Weights of a small transformer language model.
Size: 12 layers, width 768, 6 heads of 128 (3 for keys and values), MLP 1536 SwiGLU, vocabulary 32768.
Architecture: RMSNorm before each block, rotary positions, no biases in attention or MLP, untied embeddings.
Training: a variant of SOAP for these matrices, 3483 steps.
Each number is 500 + 25 x the weight over its row's rms, rounded and kept within 0 to 999. Layers, rows and columns count from 0. Numbers have three digits each. The size before them is the row's rms in percent of the matrix's.

# layer 7 attention query, 768x768, rms 0.0534, rows 562-633,690-760, columns 320-383
093:491545506507514573510523496518476486472456479523506509509472510518537489519510542463499506523490532521476466505502517502510508475475530499481465500477485472505468506480528518461512500513540487
089:472503479533488485508507478548492514476524492469490478486481539529514451467526543536485513512449484483486485440497488526502466462471498516514528506434453508497509467530511526480493501568490493
095:497471533551491527549517458500509485508461440481494490533497555515486516519428483536525465492553499463489470507472504557540484565476496517502525481531526458525469480473499453438504486531515505
089:518498455532461475492492471507510498512478527451502477536470464449485510506486504512525508512474489555470461497535497499499474501495519508517527524525510507438465536491535511490508499523449480
091:526501491563464506491531479483509510511493513472543498496497534478498450483498510503506512553469484501519485545474493471518463529507497490492491564454515511500532546490509506499519529476557488
094:528506523473481488511523484530492488458514548468569471475515455498546523480489528488504549508516526521500502514541494502495510496466455499487501527523508553500486517542464498487538513463505448
093:479496469503512530471501476535472512507532493516509449480498483538489501513492519526461526517514498467503482468485492492481519502507517492495464523472488517517508500510555537464472487468495504
093:516472465498542470492485505474472483498525510502464514508462528511474493487491473523517511530515508520525545451469566502555437465498489489512512534497487486518512454507498521509462485465471494
093:487434512499509447534521518484495554484502533509476467512522466528521508531485492462493476487476493485517433495520510450492531515497461446441516512473469502504489469479499491483521449492529498
090:482522502526461511501507473526438503464513516547502502487497511508472489499522498499504528459504510472480504540468506494485505465489504545521504487557496506489510471536494493504501462484494527
090:537519517463534479519523453469528532492488506499530493514488509504517520538504511491522491518486523490483534480498485473475482499535516511490532496500467511521514535528483510505517520516448526
092:491533472521469511518468440525479514512581479480515521433491499502497474480525494505508547509451504476469453495506511528487485507524490522515497479476518519533504456495493518510524500505491478
093:466495500510478481520506469469519531463492514527578534521531480497517482472509516494529537513547548517466481486469488544501496538507512496439487493501471547516522538512483501519506496491535554
093:508501500467477498477497498511524511490497512513431518551504485500482467500504495506450511532502468490477471444509523520498484488506525507440489512508454527509523465498523504497421482509493489
092:492515480494515495463512489520467482486467550469511506523465543491480498504456503503476533479540488498491522549487512425467475526511493491485504481418468514490509528500466506493446502475506459
095:476538464474460489466475523502468500492496550484555524497489479478479509541489502502498507506463518521482491475492489521531509451475521539446495486514523537482487524497492509446491495522519488
092:512503510554524535494487482479487479525495533587489549517517484474461556509504520512490550502505462522488471482578532469487484477521496521475547503501490523491491534496511485482511507470491499
091:487496486480495519482478498518454482543477498478481495538499503506507487521500496512504540508490501494487540495513498519475467500481471515521446486533484484510480481523560478513502514471450525
097:486496502489489534501523536483512478512528540492485473495529495521502498488524519517471500489491470538497455517491529480502527500517502498515479494499503510507468529487515500515476533520529518
100:475503501511524479522510479515519516504521546552513504519542470542483498477512492547498487486510573454517485467447516486499494499521544483493506486484536483470499512529486457526508499523509481
095:445524500468473482533515466495480497524492468488477536490452490437524499493522498503519514499508496497511506545541455531497520483520485517487516504509543496497516528469477520473504522507506554
091:503503495506477451528499502508543512506480482511494486528466475508549494483554528502524520495527465514524471575554490514459463476500515514503461541489441481501509555496495502507501528469485498
094:487536528504511488506553458444513515458484515469462468479506496537539516509496463487506451510485463493492506546520507500508494463496483487515507522549478498531530502507490492481511504502482495
093:462490484517556509508491516485533506527456502530524503501440571477499532507533540510530495484472521489516484498505544469512509526465511482532509490498536473510526520489526478509495497498486510
091:478491491492535495471429494481472488525498512486492516516476482516464521538514495501532512533503486517538485540495537545471475456541491501486482497472495489500462544483440460505467506504494516
092:483478508526499505511498539512496494523511544463513494498477506469506491555503522486458467480479466548509522484500446564484460449523514495535495491513490526482579473536496507479490496529518499
093:544514466462501520553524483498501509545468502428513480539496515459497532469518501510527471505495500529492530491532531486504488478488470546518466525512537509493489471496510459482506497508511494
091:508468535489539470493539463519526500445522448467529518524505484485527526488472515532510508471543510499508515533545514551502508556496515489433513501464500484541487502484487487495494449460482479
087:500534488477507476527497508502483558497511484505507501454482521551493551515474486503503535507472502501544540488500552496499496440494525517470527501498562470536473498515498482491515525513486463
090:530473469482503500499505558531497465447476537517496462462451521487497524512522482505486475534558513520576495512495517506494497472473471508545501466492505505484474515525524487476498544457503495
097:483504484517507466502483468500524484500516480507518481494495464492512456489498503513499508466520492516498530510497513533488490538548504467482477472529502485510526510509512492506503537443484462
089:479442494489494530488490498485506496529496524511524448493501496478504500536511503535488524511516498501474513464515532458536507516491532508521488482508488529492505472515490495498524476494480513
100:506542547512476496492465472513492489526512480477519507484519480468466500514532518545500540485522481496523501493541471561464518486511500483458498502526518443557521509509479543500497464519540512
092:548491470525452522539517494511483539520485501509463522532505519532505540483524525528452513498485510563496498476511499489486497515451523545491498486513414537491511495486483460505488517468523499
093:506465485458478484512484513478511512490527493465509489528523467501511467521512514520473496486498514469532528476540469492475506546464470501482500505467491499481520465503504507534477495556471501
092:494486505524506498542529471511509502525492500470537470527526508501531491467508516527462583483543497497531542463475504465501492547522549509499451502509543453517503504475523491488532533446472508
092:512513485490485515487438487478511524437496477470514512508471509466485474503509500485454468480492548576487524532481470505424489519484501505521536473513493514482528539500499523454479503497526527
091:512492491505477520487513500517540503552501501492469505533485473509507482480501475476484510490488499467532512466518460493455501515524491485562501482511483493509565519521517521487495531531535539
091:511464513499469513477492480487539547465486520496483488509487466479524505497506518494561510476495472504530496476490534498458468510519508529519526498486503500548469493518508474455526475514479528
091:511545469515474507487526482495524504514486500481506510484440532483441482499487513459528521474480487518531458441544517495522514534530528482476524493512477515512501530483517494499474532514500484
094:470508498518468490541508460490465496476521480521469524473480474459513482492510513508476516476472504488496488473529456542458507488476479469511477477487522468483463550456470547476473476487538530
094:475506520501543495529511490509502510487487466461471483501468514466492497513492473475507489497507468512464456516514491525537490499515507479469494456524537489533487518510452540476508458537505521
091:539499486509497536498543495479485484508455519498562498511498532540501561501482474523489466521488485507500519517476485464476512485515547520535513457509492511500464521463464493507444493488521547
093:486501468512522480521524497529523506490449446504505446510535475497495463490508501520501483512532488488497566519513512471490507514532497497509519494521470467512510535532495511457512528522473520
091:509510481509502522481518529482556500473470479527490474513498510529468509501534484496506507496528476480444491500543538503468509545511472476528536456503492528484527441419513522504550456509501496
098:525497511460551539508521500520513523512506460492462560504492474519460506508476494521509444470508539497511469469446494536496494454474520527471502451489504503489517481514503510492507481524448471
092:493493518507508485529503502511500518491488516507522503476525510543530500504502502503502455542535522490513523528466489491530499513526510460479514502502513518456459510513482525555518556509489519
094:511475466524513519467451520505480504472474470500495496538508513542483495486475505474485510524513505485551496530511509467495524520511521497516497523460482498484495521549548499475466508484510504
093:467510518438491529520459493528530484499548502464482482543460506447509475469508491474493459514526535487501486488446529503475498494496520477515511477503472490505492468453515566536486506509470499
093:516487437533512505499518498489478517495494518501502454498526538475521535458504476518516504488554487514480473499523498486543502522509506474486532523473532515507459458483497483511550424530478529
098:500541515500451508501516500516491491513511458446484513477484515484475512507536508509468489526515515475508483516516521495536513543502540560494498512545480444552485467530522478510522473496496487
094:539493544468524478478492493507489500477456518508460476490495510521502488537512511486522466500492519549536474505529521498505468551465493514523509494459512514471512456540495527517463508549486513
094:511455481531533489570471448522501482515500513504491504519470508517474496547488511484480503507490488463502488508489500506505465483507475488498505512492445528508553493499485498498505530491479517
089:467534483460494491501542487478452533498516504550499522486490515513506500485521496466461517486497474512498497481558457527507473484502505469497505489528490454505513488483470457500502464490482493
091:553481522476500525494497488513545490514505508523500470529555529523500514507522481496479488497510574540545450533484476494511523513517508483556525472461510488476481469529452539461502488454505484
093:485473512520458521477538488539501532505546458523510484491529451515490534489498519477508499534487516512508535464518556476463479523521518503463512495455486515532492468433512513477473545511518462
096:496496480516530483510467493517519487526484536465512546533474450481458419497478519472469536473479523498552442485493479504500561510518548494528479538525506467493488512492491526474504497491479510
095:530508490526530539502505548451482550549504555521477503504506550511505469521511499525504518526508521504511505537527508493486472532489509492487511527501488536518470480499555482546499521507536496
089:498506535496498481494502514535495464524515513505510522516501524483485528483459529495516518507534505459547491523500497483467488530511504547540423453491475501508503519510507488493514479477517479
090:544537482496435509468544498499450454521510506484465546513545557495477500508493470485488466533496481506493489469462502504483483485530512513479471468476503466501485541546529459474522523506502512
094:523517525485425499503526524529506466497532509494477551526500485487501519507531520498472477555549514504516524458476467507507550457500485524512475464482549465539538472501490520481502506492506511
089:487494469515466534463550550515510500522462521499489504516448460528452511514481527536479470532454525508512510480472502489495527514516504455470526507465492531504469494530514491539483477529513470
095:500459499520520528485477527514457501526524487506491536465528509487491492490485491512465523527488513513524513517495494545494502472551521488491498529495535531502521512539485486504509537456494503
093:542492497504501518526510467545516506510497489496454520459488521501481460467566493513496534498497502493524525550547484495523504483478479478462497498568485499523512493487515531505487485501499560
097:510454461512494514518459505488449492530503496490535509504477504489561523485509502538512481489498531467471496496500497496503537490495480499506461504474529516487501490544499488509535518520507491
092:482508530531470528510474508530444495548510504512520457555514535514479526482479498469510502536505522522492488494486487551478472535538536493481498517462505472465512440477512507487443501529473534
096:528517494513486499517498504448484525512503527508516493515459488497516519484475492466475473510506519545486495510494474555541521454480490527536504526499531519489472453532530537512469510498490467
095:488498516471561514474493463454492487486484496498484518521473493507491501499477516528522520522482513481513510491485490459502535429503477533481487492510511486453489503456512500475470507527495498
092:488510491505510540500535507518476485499495481473508494499457494512496485468513512493484514474510487523462487512507462514444483429478501497475506481533450476516530474525500474506491480490488476
091:530486516513516463539497503466515498488516508449523519471466513530494491527502523525529485488533517483538552433523513485486496535537491524514502527496479465476462499541475470506506488535477516
090:524462530501479517474485525495446501514470513504479550516504486492509543514513422555528480519471500519509485508481474482512503467468437512549473484500482506534507452524485471508457464496463531
093:468510571531500487468492466447499468510469516490533479488493523519504485499521496488504506467495508487468470516479502492466497528497444501464501471520542502476485504512483512497547498461511499
093:412537502470492544494477513479520497502515548508507512461505541488478508515479519478490482502472532494490485522466506506484521462481489544536531492512543504489465506436532489484477486530520516
094:479519542509510518499483481477513460493517504550503500504500478460521500504502566529490457546515457485494491492490495515468554485486483450485508530544497510507495511482517481526511489539505498
097:528519498501506492496498491473506507497520462521458502510514485493448510525568519492480471465511495511477526446498517487465483510512509487472508518502554534538476524465510504486530528492498485
100:490514486509493489491482493433524489547507503540527513530512424487528520548468540499519532525524480495521495501511490472506492484482449489495508509504498495516488513479506508479497492507496515
096:508510484522584483477544503509506523490529507473541491496522525478476505506527511447476502502471462502483495492500511511523541470484521493494523455508487505525467489506524487546511543513485479
099:501502506516482503464507511554499495540533474538501512491501547533501471489471515514497513497459509521494511530455449537501497518474509500514463473468526480471478490486526546507514534505495495
101:494529476503480475543503475451554500524490506503500546510523488471526535509513460495496543462510481483495439489549468453513494531515522502503509482510490472497515530556531484488488513510520496
096:515482536509485488492515494486511523524518539465480475479520532524486499484497477484503473496467526487544500449495514466486473500492504500521513490487500531495493537494474474508515539493497518
102:523524521503492535481521519522502499523487531522485514522498515458487467462514453520443540490488506476485535476432539473514508485445459486498518483454495479488532515509477514473473530500480516
100:484561550539480518486538450486473504503508485517532482471464523500509522479494500512504504510466507471497474474520495480483536443480512503508473507564478531489445521462512510475481472514507522
101:528512486491497552523501500480550461478492495464457473506436516517506500520522500504486467493461496491522488526529497500503489514516513516520525471501520483429516462549490472462506546502465533
102:492530499540507504485493458442511491507482485554530555489458497515500485524491444530520502508521502515495467468508459491515467473514500495552474542485464466497462508537473473505470534485471475
097:465459517481480460472479519532476485505531492464515518488548515542463533496504534451463483466518514506501491498454513492485491505526492485489490512476471493516521473456471474455449523501503499
099:500499496490569490532508490484460490531526497540489483508550473535547537564507478493531521473485517491489532504519505559498462534508502492480518475521526491448471461530486521470500518486536532
100:480488491529471504461470504491505508479502537500532459480472489516524508488502510506516483460481534483483488510517522525511462550520497472544501558488515477453569453502499498507481535513514500
098:458496501506504473491514504512519464522460504485533512485450466517524542486494505534484466500477492504526508526521501534507523491508450520497479500438491479496466556474489533514497472490510509
094:483544518537482483543515451496514490536480490466513523480477487509548502441486533524509484487491484489515580500515501557463483507449514500490521501506528502496499528502511490501507491489495523
097:533474513517516514514501515514511500562510531529500525458499502474494440490503460525453494487522504465499566495502530535484518544503491518510455532513479491526439498496512522460470458535442533
102:489526499518505487465525493512463484494514515535463514566482506474490458546531462486501492501565528490471535506508512501510495513492528509482523481503526439523504488529501545507498490513507557
093:528531498529512507500483528492504502538487507507538483482476467492525533506497488506538512502516530483521468511508503487485499534482522493489490477504485537532553514484518495505485521490483459
093:447502554491493507483489509468530521489489527532508479523505509530487449496540461555485527492502508471524530505479542529492481509496458515475508518523503520486500465489544451496515508500500474
101:496481467531482493480495528511542489495490485483485517496487479522467522526539505498501545454516513469505506537489474518522470567531496547531496474491499468500471530518534474471474500507531500
101:492493506559488504462483499477529497490505506513514469523508513519488507464495504501476479513520458528469486520504521540520499503489492512503483522487498487541531545490484509497528483535471473
096:517457472491489481541491496490497468491545501505490491460483495522481519509521538488513505494511528520504492502461496536523509459432505484508513509518540541486499510498484524514493518499514507
101:506482497503513465464511476534564459508469477526475496484509499513458503490482500495489508526481534497464479521453489503457466480557522513518510471479481457512493499458536502487457487473517445
102:503502501541503477553486469479497453499531498512495449534496530512467494462490504503533516503494507508500514521514508482479483450501510504503556524421439510516510489540523528478477499522480521
098:463486523451483485526501458537490503557481538498523442544517483497510490474522512510543491484521478484499473522445515505508511476500501526559496500493526485495481496454542488553524532517534540
103:510489487525562497475518503520502505459525508473497507542522500491475460480464538487507457539493460491515474503535537483520506477512491530472507552526457490474496472507539486543479516488496563
099:531476537527512515487504534493522512517560521539523565475504519513511535524467538488450533535496527501547448462503489501484492470529506481510513490452502502479502519503501523531530532490533458
096:503456498518442520522559491465507514474490522537473565492474479491478511485492477459472518485514473501540512490513452513484460462493434499527512481505512564487503485495492449511461481452474517
098:509516484500515463492534509538484545505484508534453437482516461557418456478495527513523507492487490511493487538557577495456482480514488506559523472532507552495481508494485548513478500506487504
100:551553478472499550435525499498508501499475531473469470506524442497487491520502515474568536493488515496511526495471566502511511464505473494495476521494490501529487487495484487508502495503513536
097:497511531511512536471523484538517519521516527528521515479499539482485492466492474485503523514503478483530479499560442491496574504536503510522457471515509458486508466485508500494523501471514504
099:491504513519528525495437519525512475480506498512519494487493534513487490527496473514530512515505490511533547512501500472520519503464498501483519484524479511534548468500502520478488507500461502
098:485498495477499461504520510522479546524483502527520521520515435536485504472495494465547498504501492491524512467494479506511519518549468453468542509467475509500507465496541468480494508482495481
102:528457479495489512497521533490501488553449496499534498499523513500480566505483451496504510524474546514531480516513497489473486480480512462503488504508483523528472497510487496492455526491514504
091:486508473470517479516488534522502513500511520493511438529535476492481518485506492478485482510511513518470481537459495480469492487482508483496533454478501522492521510492498526418470484504518470
100:496509473471491502500461527500504485485482500508486464524502516453519496483471471509473479505522563494532468530528498474523486500486504519544488503507460479507510492464504529526484511507548483
098:459471510508476499534501503503475546502521476477497505505487500535479489480548479527512499496485494506475527491503530468495475490498498558512482477508498476485502510488538471475444488516523499
099:497498482498496485482552514496512488502555519491523500482487524516520487477524494492515469459508483497521531530470509507522537537500446478523495495515503538532513435490526521515499493511529521
098:549505494547464528512512463485494513512516504552487497480493541512503513504518499523495485516484484525513522471523508522500528486505509516475511541505501468488489467475521532454511469503520514
095:463490489471466489506518501505506512521479512464491508506478493514514504548470503469521473469474501473486474524524465465508477501509469492450471508543449482512503517504420512477499482491531512
093:529506502496496512499473530514513515541521482508508483479469487494483512460520491490448494522486497478474480524513456489491549501526504510490513482476525493516478565465481520494531494514489500
102:491458496501469509480515492488504488526458533510481428526462484508495520481482501513473514496511510456529489485561499463496489473482486463459498519504492502511509489501511500539509530535519482
101:494511494515527531540446514484464493463511476499508507461508471517495457511487491490461482507505540529533509501513491461495465498501525505504472515513497472490533484462521475520457521484510538
100:536533455506478486535498478554516497468482519495489491534503486514474494519531525511523500492560462488515499522486506523509501501500485531503491505492462475563493505513523477561501467498486465
105:514509506512463481502517460501467480528505490499444502467512547500493505525488506550486442505500440539459495482468444526504462543497524468488512485502479521468547491536505514538517486540509493
098:517475502515502513437463489451540505478490495514523465485495525509506466518504496487475465501500528477505542525493497499490490490475536524496494525494534512533460516503491497518477493501549473
101:496468521500513529500522558489451488523514544522479508498502510471491486507545500484521545496542536496521432494483544521516494506502533482532542487575490482493512504513464528541521510518488463
098:503508496504484519437456476507525505538540521466494529443467544463453465523486491452506501493536461492552486524516521504532491556501468442520525524498510515506541431519470483528511504490497543
099:546473491554437531544521472490512524479468491456544508553519458505509476494460460545511465517463474508489502540460487496509474514530521509480492454503519498502523484500524483468491526509493511
097:501526528518498479506519521518497510470470496523504512494447511509499486519520529554519472477493492439481475492482518545518493518514493483500477475515506518480499505492491507468555474538463499
099:519499514531500496467494542511539518497537523467537507484526503510522460494513478556528463492538542498532469501517543504501476504507527472492521509481497524515534503512498496563486490488427479
104:503491522483536537486525516476468469493459484463503531520513522497467476480471491485510492473465488534543496527542525492515498482473502509528518469497519489534543495501504480504482534478557503
096:502502505476511518470495479488530475546488512491519474494498498522551499532545510484454530493490495533490466433468502536530453509503530502458483491511512500481498496533489536526488479541468529
098:526533556494494524448508473489489470506495535496552424489440493505516520501516478498525491483512509501519501471497498500549517504517544522498536504509516495496485506510486530511543530506521457
099:438507490483479494496499508478515492517523447477505484492546453539476473511540527477518485516489497515505472511515490530453494496577514470524471530508474531515518495501527509483509515432462502
094:473490488488497508554511505515558524520497495484428506494546532533506489472496533508524502503539528531562507490528505510518508529532503519534537487492500521530478491475495527520505533500488494
099:523516503492514519512537505559522448500515476520464476503492505525501488496509480467548470525498514468523508521485524488546499490514482563458506501573501510517505473480477533529519506510482499
105:477460546515470505471484475540520482467528497474493504504495494491494472551492515498542494474465494496484534487510495491479505490556543486490509528491501470482487545454503496484521495490495501
103:489498455503459504471520508546491541500525522511510534499497501493494552466543526476477498498501522478514463517495508494513515479512490495515478497495533497506491526487522539526477515514473457
098:501554501500535486503479519525526486491482448478460485479489463479500490525515472485481484519522528468490533521482515500479459521549490476541488526506485508489547492505459497499506513469454535
099:502488521494515498518500538498513481507490493530484523520480512543493479494472486553494497511472510512498499474503473547490514471534511505514530531505495512493504485506514470523508484511500520
097:536508483510526499502548540529473515500492481458481473536501430525488463497494471455492482472497496454505512484478487541501498527476472506516510498473536523496482469528509494477481464490475463
098:491517496488540474530528519507458499474509483503472534544461436483520464509528484506515481503452482540448441514528499519524475503476568504517507503498520516500483485483501480520471461498500488
098:543470510517507501469523497490513506490558479497482457542573477524488456488454509515478461477485505539495518498528499527514516506498489446498481539523478529497517512508517498539488473482501502
096:508497501472530512503510447553505510495484535488506470499519500528466534500519495444525489530467496487480515496517500481524487504442475517528493485530502517514523470508535526495506511478521483
099:486515484497557510498542539522493489512462474519518485508517501506495491516494515502526534514488528497471506487478461449480478492461506502507502492475524511479502515495482525470518528423538490
099:526486539472504522509539503487464501503461492481467516526496524484517484513452525520536496469511523487514501537487497499508521537471489514480442513536469490488466489538515508444464516503462510
102:506522529475520489530500511489454528503515519500492467491533548497521497526502491517548503467523485511517479495519526489486475532483556495507538489502519502517527495495486465511507508506492471
101:534484505507522506493521489530505510512486502469506538512496508525509472518505493488509503508524527489530466511510480458501479511510476489501542505495495538526489510553485507490495511501509482
# layer 7 attention key, 384x768, rms 0.0513, rows 306-376, columns 320-383
087:479470477503509505483499550498467532551501529497481488517502532457504506502464511470489488451515486489531502507507484542476496488491530475523518481498470502484539512485474530503539462471515503
087:497481506507501484515543530476512509541482502549485471502508495511446538536440487477487491540487521482527500559496497519497507470528529512495518477509481528508548472582505481532462506482494494
090:487538472455479522494506510507524506530501470512539500479500484461497517486522445487495480468531488537520497517526502468462559458525519420509516515525560508495484523484519477486463518549505519
087:523468502487507468494450503494487520535531484522463498507497485491497498494474520529492525515509505524510491526499471514465472478498515453483526483504507507531486509464492492534553463521476515
085:509501510526557488529483530491531464501490508471480492497495512566470542497501514497509487474462520531517499488512492512514486536537541441507496414472485507505485486494510496472492493506474515
085:531500498506443487521475508536527458508509434508518466500496524501510539467512479546511500524469484478479478498483467513506481536504507479499519499497486483466524515462502493534498498520487499
090:536533476515481523515463500514488516487509512500514533489487518484474480534481435492514468499491533471523519501456470497466515522514521491481488483466522535481530493514524493489485506512497519
086:538484511547507525508473498554516445545542501481475475531511536546474512450492581471546464471468548512462465510494521476482489512543478522454538512526509515445499578494501498526541472507470517
086:471479519540530488495450485480502495481530479537520488484508507483485489515496506558461506533536489492514506543461478491505490517475502560506539496511470467492467536558502524511489500494485469
088:510533535510556532502466550485514465482488495465465482473481467456506509500475515463555506471484557497563513472516507472467468500483477526497498458488489509519519504460506552488462452487473489
086:503454514516494531503538526538501496543469487448504475509528465536509512511501484523465477496465516498440482525494521470490536514507511517503473478514492476500506507538473525502530511492477478
090:492511518502501508514517522536535489458482485482508471516501489451536518478498475533500524513532509509479509469543521505501497498497499475553508557495455476478473505510505494532513506523511476
086:460580462526484441481506530498509456563483487514489517523512486510465469492531481481486513527491491473500531497498471480499511476494509496484480468519523534515500497468523446506524509499513496
088:503512481484528497501517494496494511513468440485501519515522486495486515518548510524532499489499540464492494502512485539512513552507490477540527501511515492506570469520478518483434476464502522
085:483513516557482441509498493499508447528476504511523462491503485492506501496518474502496520493511512504493492528492485509525495561540499486523444520556497499506501508458526500476502524499447529
088:507469513514489508548493490469495517513473486502503502487489510499532547468493504485449503489463503529491529526480519540468523491498444536537516503462485477483516500483485525509532532452480501
087:507518515496435503510492527483511509529495518485534494535498547477504501457499514487470510480519528481498518449495452518526482479519508533553488457523477493511502459489446522538465475524494483
086:503473483511483478461512504487474475508464495531473528470515476466516513480493501498475509544487500509493455513497518517486534481509530500485495474525490473506491477508463523527519501480551519
092:502537551475510506494491511525479497479484452514447502563511476473502468491483512508470491513526527496503528460511483491496520520517516485487532523500502468527512505540491508516488483468515512
089:512510524540520518477489478512508518490489481527503561535494475495480481517500507504520543489555513487520451476529536483488470454527502458460498501517491517552504537553480538532495513490523485
084:514483549500477478481510477459526502492539485493523533499511526504525473431515506503506515539520489510514508510499511514565497478502499459477473513505494464465489483505492525530532481510518502
088:509506518525488513483512472483516514532518454480516491513508501543459506467473469481532494527507498458502492467525501519511509501532513493488486451483519502482486549504527485491514479461550505
085:507478509527522490473507507538496504516462503553511495526458499554484534465467559520513457528508502485505485496534506477476497469489489511539496461465526492502508511468533498494514475504475467
088:509459481507514497512486465500527531499500546503492498481528504546462465553523468489473506463506517500557465455547522509493472499491484495452504486466489505547477528509485467510477492461499511
083:512492457476496472485510542525526463482470513518501513516555466483504465467475520485497494493492468510459514527499496506494478498497490502510514485490469541500482501487571546514492540533553486
086:504498469511505498480521470482483473495470484531464503480546516496470484512514514519441493504479558503486488552523475484481507514503530538449509500489469462494486482485482523505468511521494495
086:422505489504489468487493479513520518475492488465476496509478488516556500510522486517518483493503498522518502522470528497514492499460550519479498481501523495539457524475476506517556473465505490
087:535508486515513452441507550466494508487515529507471509507472520532505479473498494439504493499473495497479490488533520489526487507546514491490496495510452493510542473531522476528508483502472504
088:504483497475493515466504534479497489510493512446534489493473519498490496553494491480470470513499475466508518508557470506479463487455526502502462513477507489483488516490554511507499524491532499
083:537525516503535529512510480466491497520534498519479533500517496487493479482510538537526501471482460433478489514516505473535486531468492512504452490455476511474509491469498516501454506511504535
089:484492511459482502412482504541505535498518536487460506459458475494454532495483486491462466532459490508519486509499541502501530555493525485507502458453485522502500474500476507505500477508484517
085:521509488510495495514542517486537466472484488515475504490478508456472498508507479506513464512511516441523528484503513516490546443556479469521470473525526454473507501510503514499484440503524467
086:506500502528545487495474495506510479490512495467506472475499464480515510473450467475467501515537519513511494500486512460553521533509523464492535504501478529510531482496501489470465538486505511
088:477476516457495529500497542494492464495496477553488478521461496535487508522498497497519483453513511491574512481481466498485506457534468465495487529467499504505497505539483482526516521493490524
092:519472472501504487503494479508483522521512516494504531515509499512496481512527459507509488516496460520486524483450573531510492486512557476481474490544466494480495463480505515494540502501477468
088:508481522529498511519509569507496498544459520500509495487482498502487448527473484542549528465491516550509517524530472527520474473487539490481513493467491490541490529502492474535503463514506505
085:466517525521520492504519499478509554495479517480462475480481460509469516537480541511525532496494464478522489496486450507508479529475503479469457512481502499529505490484523535455485483525558501
085:494533505505493477464430534517487516516501500531542495463470502485517499533527507502523529520449550527530488511508498486536471477491475487541481530497549491465504523503543491506453512503484493
088:483478506497491493509466469520499519518532469479536504520509478469495520442479456492487523519484500517492507543511495489502512529519508448479471509512475530485506512479473519496479449516496506
085:485465527480481486507514510531466495518499479461494489469486491532526498485507531524513537441508444491505501534514537500516494549483488528520484510520505476532463537497531460558539503496471472
085:522505495502513517479509504471515477513434503497511499518509497514533507536531509506506513535473538530485516503536502471510515515467505479494536526505487556512508523492485491507535524519498519
088:485468503547477482496539487521540520495503535463474485497478473568496492512511497487447485484497494506566493509494553502510500528487502490528487480481529508487515485470546432509445515493506481
086:526504471501517508529462532518499473502521531508485533477469471476487529486510515526532578533508498521462512513532499483501489474506455485472511469487491483525503505505488503521520490477527495
088:496512535503489522538517526444491518473505530509472464552540516513486537419503473523484514488526525502490456453494581498507496512483522506508500503483452477448521466510527480491482500449481503
088:487436507518424454481507522517481495488493471508517527498474485452503513516490554508454480540499498493520511496522493466528473493514511513497480502501528505469528495511483455455510469474479551
089:509504444491514470509502484482508499503496529504524483517457490520517494476515497489501511527502509434526466527525497489470535484497459557491496458528460513549500481503490535517456486503506491
087:478498512523480476508503474484519510502500504540501525467463535547479504499471517515466492488468496524482498492476481468525481502516483486511530511528515531489454468587510536480477446454475459
087:490499497510497506454500514493453502501502501481501439540507532523478484525495494534538525523508496512528532493486522530493491505476496456524497529486457484483485451549476530541473500506517523
084:516498453473487530539468520543479512513477501552539554496567495488518453500506455495494581488495501518489513480492560542471481507479500503482539505501513497503507519509529474430488475522485495
087:530535521498493490459473496515511513507507498491525446477525497483448481458498501512472480489539489466520508499488564477480525526468455504445484510489482485511525535513527470538506477493477517
092:502513504498546464486527490461529497491475554499491517527529508504495472531471498508511525553516463495443491496462507483490494533488508466481484487521510498487525470504547473482499515459494515
081:505467505522482449546510492505502483534530502506488512492484492466487509508493487517514504447475492514479486510490509517549526481494514496467500494458495492478510486465479548512488493534518512
090:512490544518500544508529471535472510517492506487544540523506477474459496481506462504478515514489487508500507530529557488471504515534509479524477492483514465497549519535542500523477482495529536
087:496482548514508501501484474516449524479469491462488513509493551496494492519505519479502525482514507560492510502502535454488534486487506500491462501499523527480512468520488496456547505548523554
087:523501527480470490476497508483491485483500526497500492531440469530505479490515469506461524519525420523549454493533463483482508519498535524554471480512506549471529494498485498514504469513483532
085:483596524498491472461449504527505459482528492527481521435508498483520480518455485511510473491486507482504557484537485497521526532503551502492476491474471474464505466518528508482499524488468491
093:456534428512457498500502522533534521526527441503499526530521514521493536515480488484534511500497489490489469541508515477455501528527454512481488545452489525478481459512483536499504520513543483
086:538498496473476508529502462523532515515489510516466459497476489541523497468483517511504482512522463485453474530518507517528500529500494529488517467501548484512396501483493502466468547486478501
083:482519444532522502497502558507512503482527476526532449495511533499533502477512521517518507514494478491506496511571523513542535464461512513436486551515480449505475519482478537552472463496501485
087:519485550514549485496481467498473463491495497517502457497538489452469467508514490505532500536479482483508513465487515446525489548515468490534498545468486491533504470509466492514511545492512483
087:506501505506466520500503482489474508474505491503465521519505512536557541492506494476494540515544494479469514507458490487506468491531477511505496511505495525504485516476481477549471490496480502
088:556477476491500521557502450516507521536520502478474483527467512495537483501486482512503526476560542477507560531514530509467504504497512514540493497538524518494491503523453515468499508499508504
090:478509472449466498482492527476515474478468502507498516516486482568486528500507528533516479484479475505478520496476459499478503504501474449512536529507517521488518555467517466468473477481528525
087:496527489519474527507552511527479529481468463457508507505500459512490510501493473426508462478476477498486447498498543544485480470490488464474478531482501473470465466476479538507494514451481452
086:490544514466479521488500497512478451534470499532532517469478543497508450486483479494512486538457508527474518492505474502508499502501515443532515463498505509451489543490417525543503475453534490
083:509498486535488543494495510552523483532472483491495514512540451526520484491495528518495527527497475509496511486560498537509516537521491487513478556494513484554510497475539473490503481459502539
088:514509481518461471490525493500489506512522502517525480475497507522503498466559485455512497504530473513512518507485472464506510483472495493475515488491492482486491538477449532474487526525532537
087:527450516548513523520586503474504465511546474497529498491493513492523519460500481486527515509517492465519492511486432481465505486530475505472475509502515490458453457551532496495488501458501516
086:496524513515503464508491495447506517525476567466536449555511501504467503528486474524514540518499501465542496523504513473494525510495515464494476544496556454507449535503501508480498467522474497
084:514517510503566473509506498499473488531485514490505488498528510465533503534545518468508477516565499484516523530422499506502478523490542504544465484520508484536491489501528537495485525536485484
089:538492492459454502527529437471537494521499501468481502506465524486499459533498476514464517515559493521468463498511527493520495477497510447439512472508484529465497495494491455494457499491517521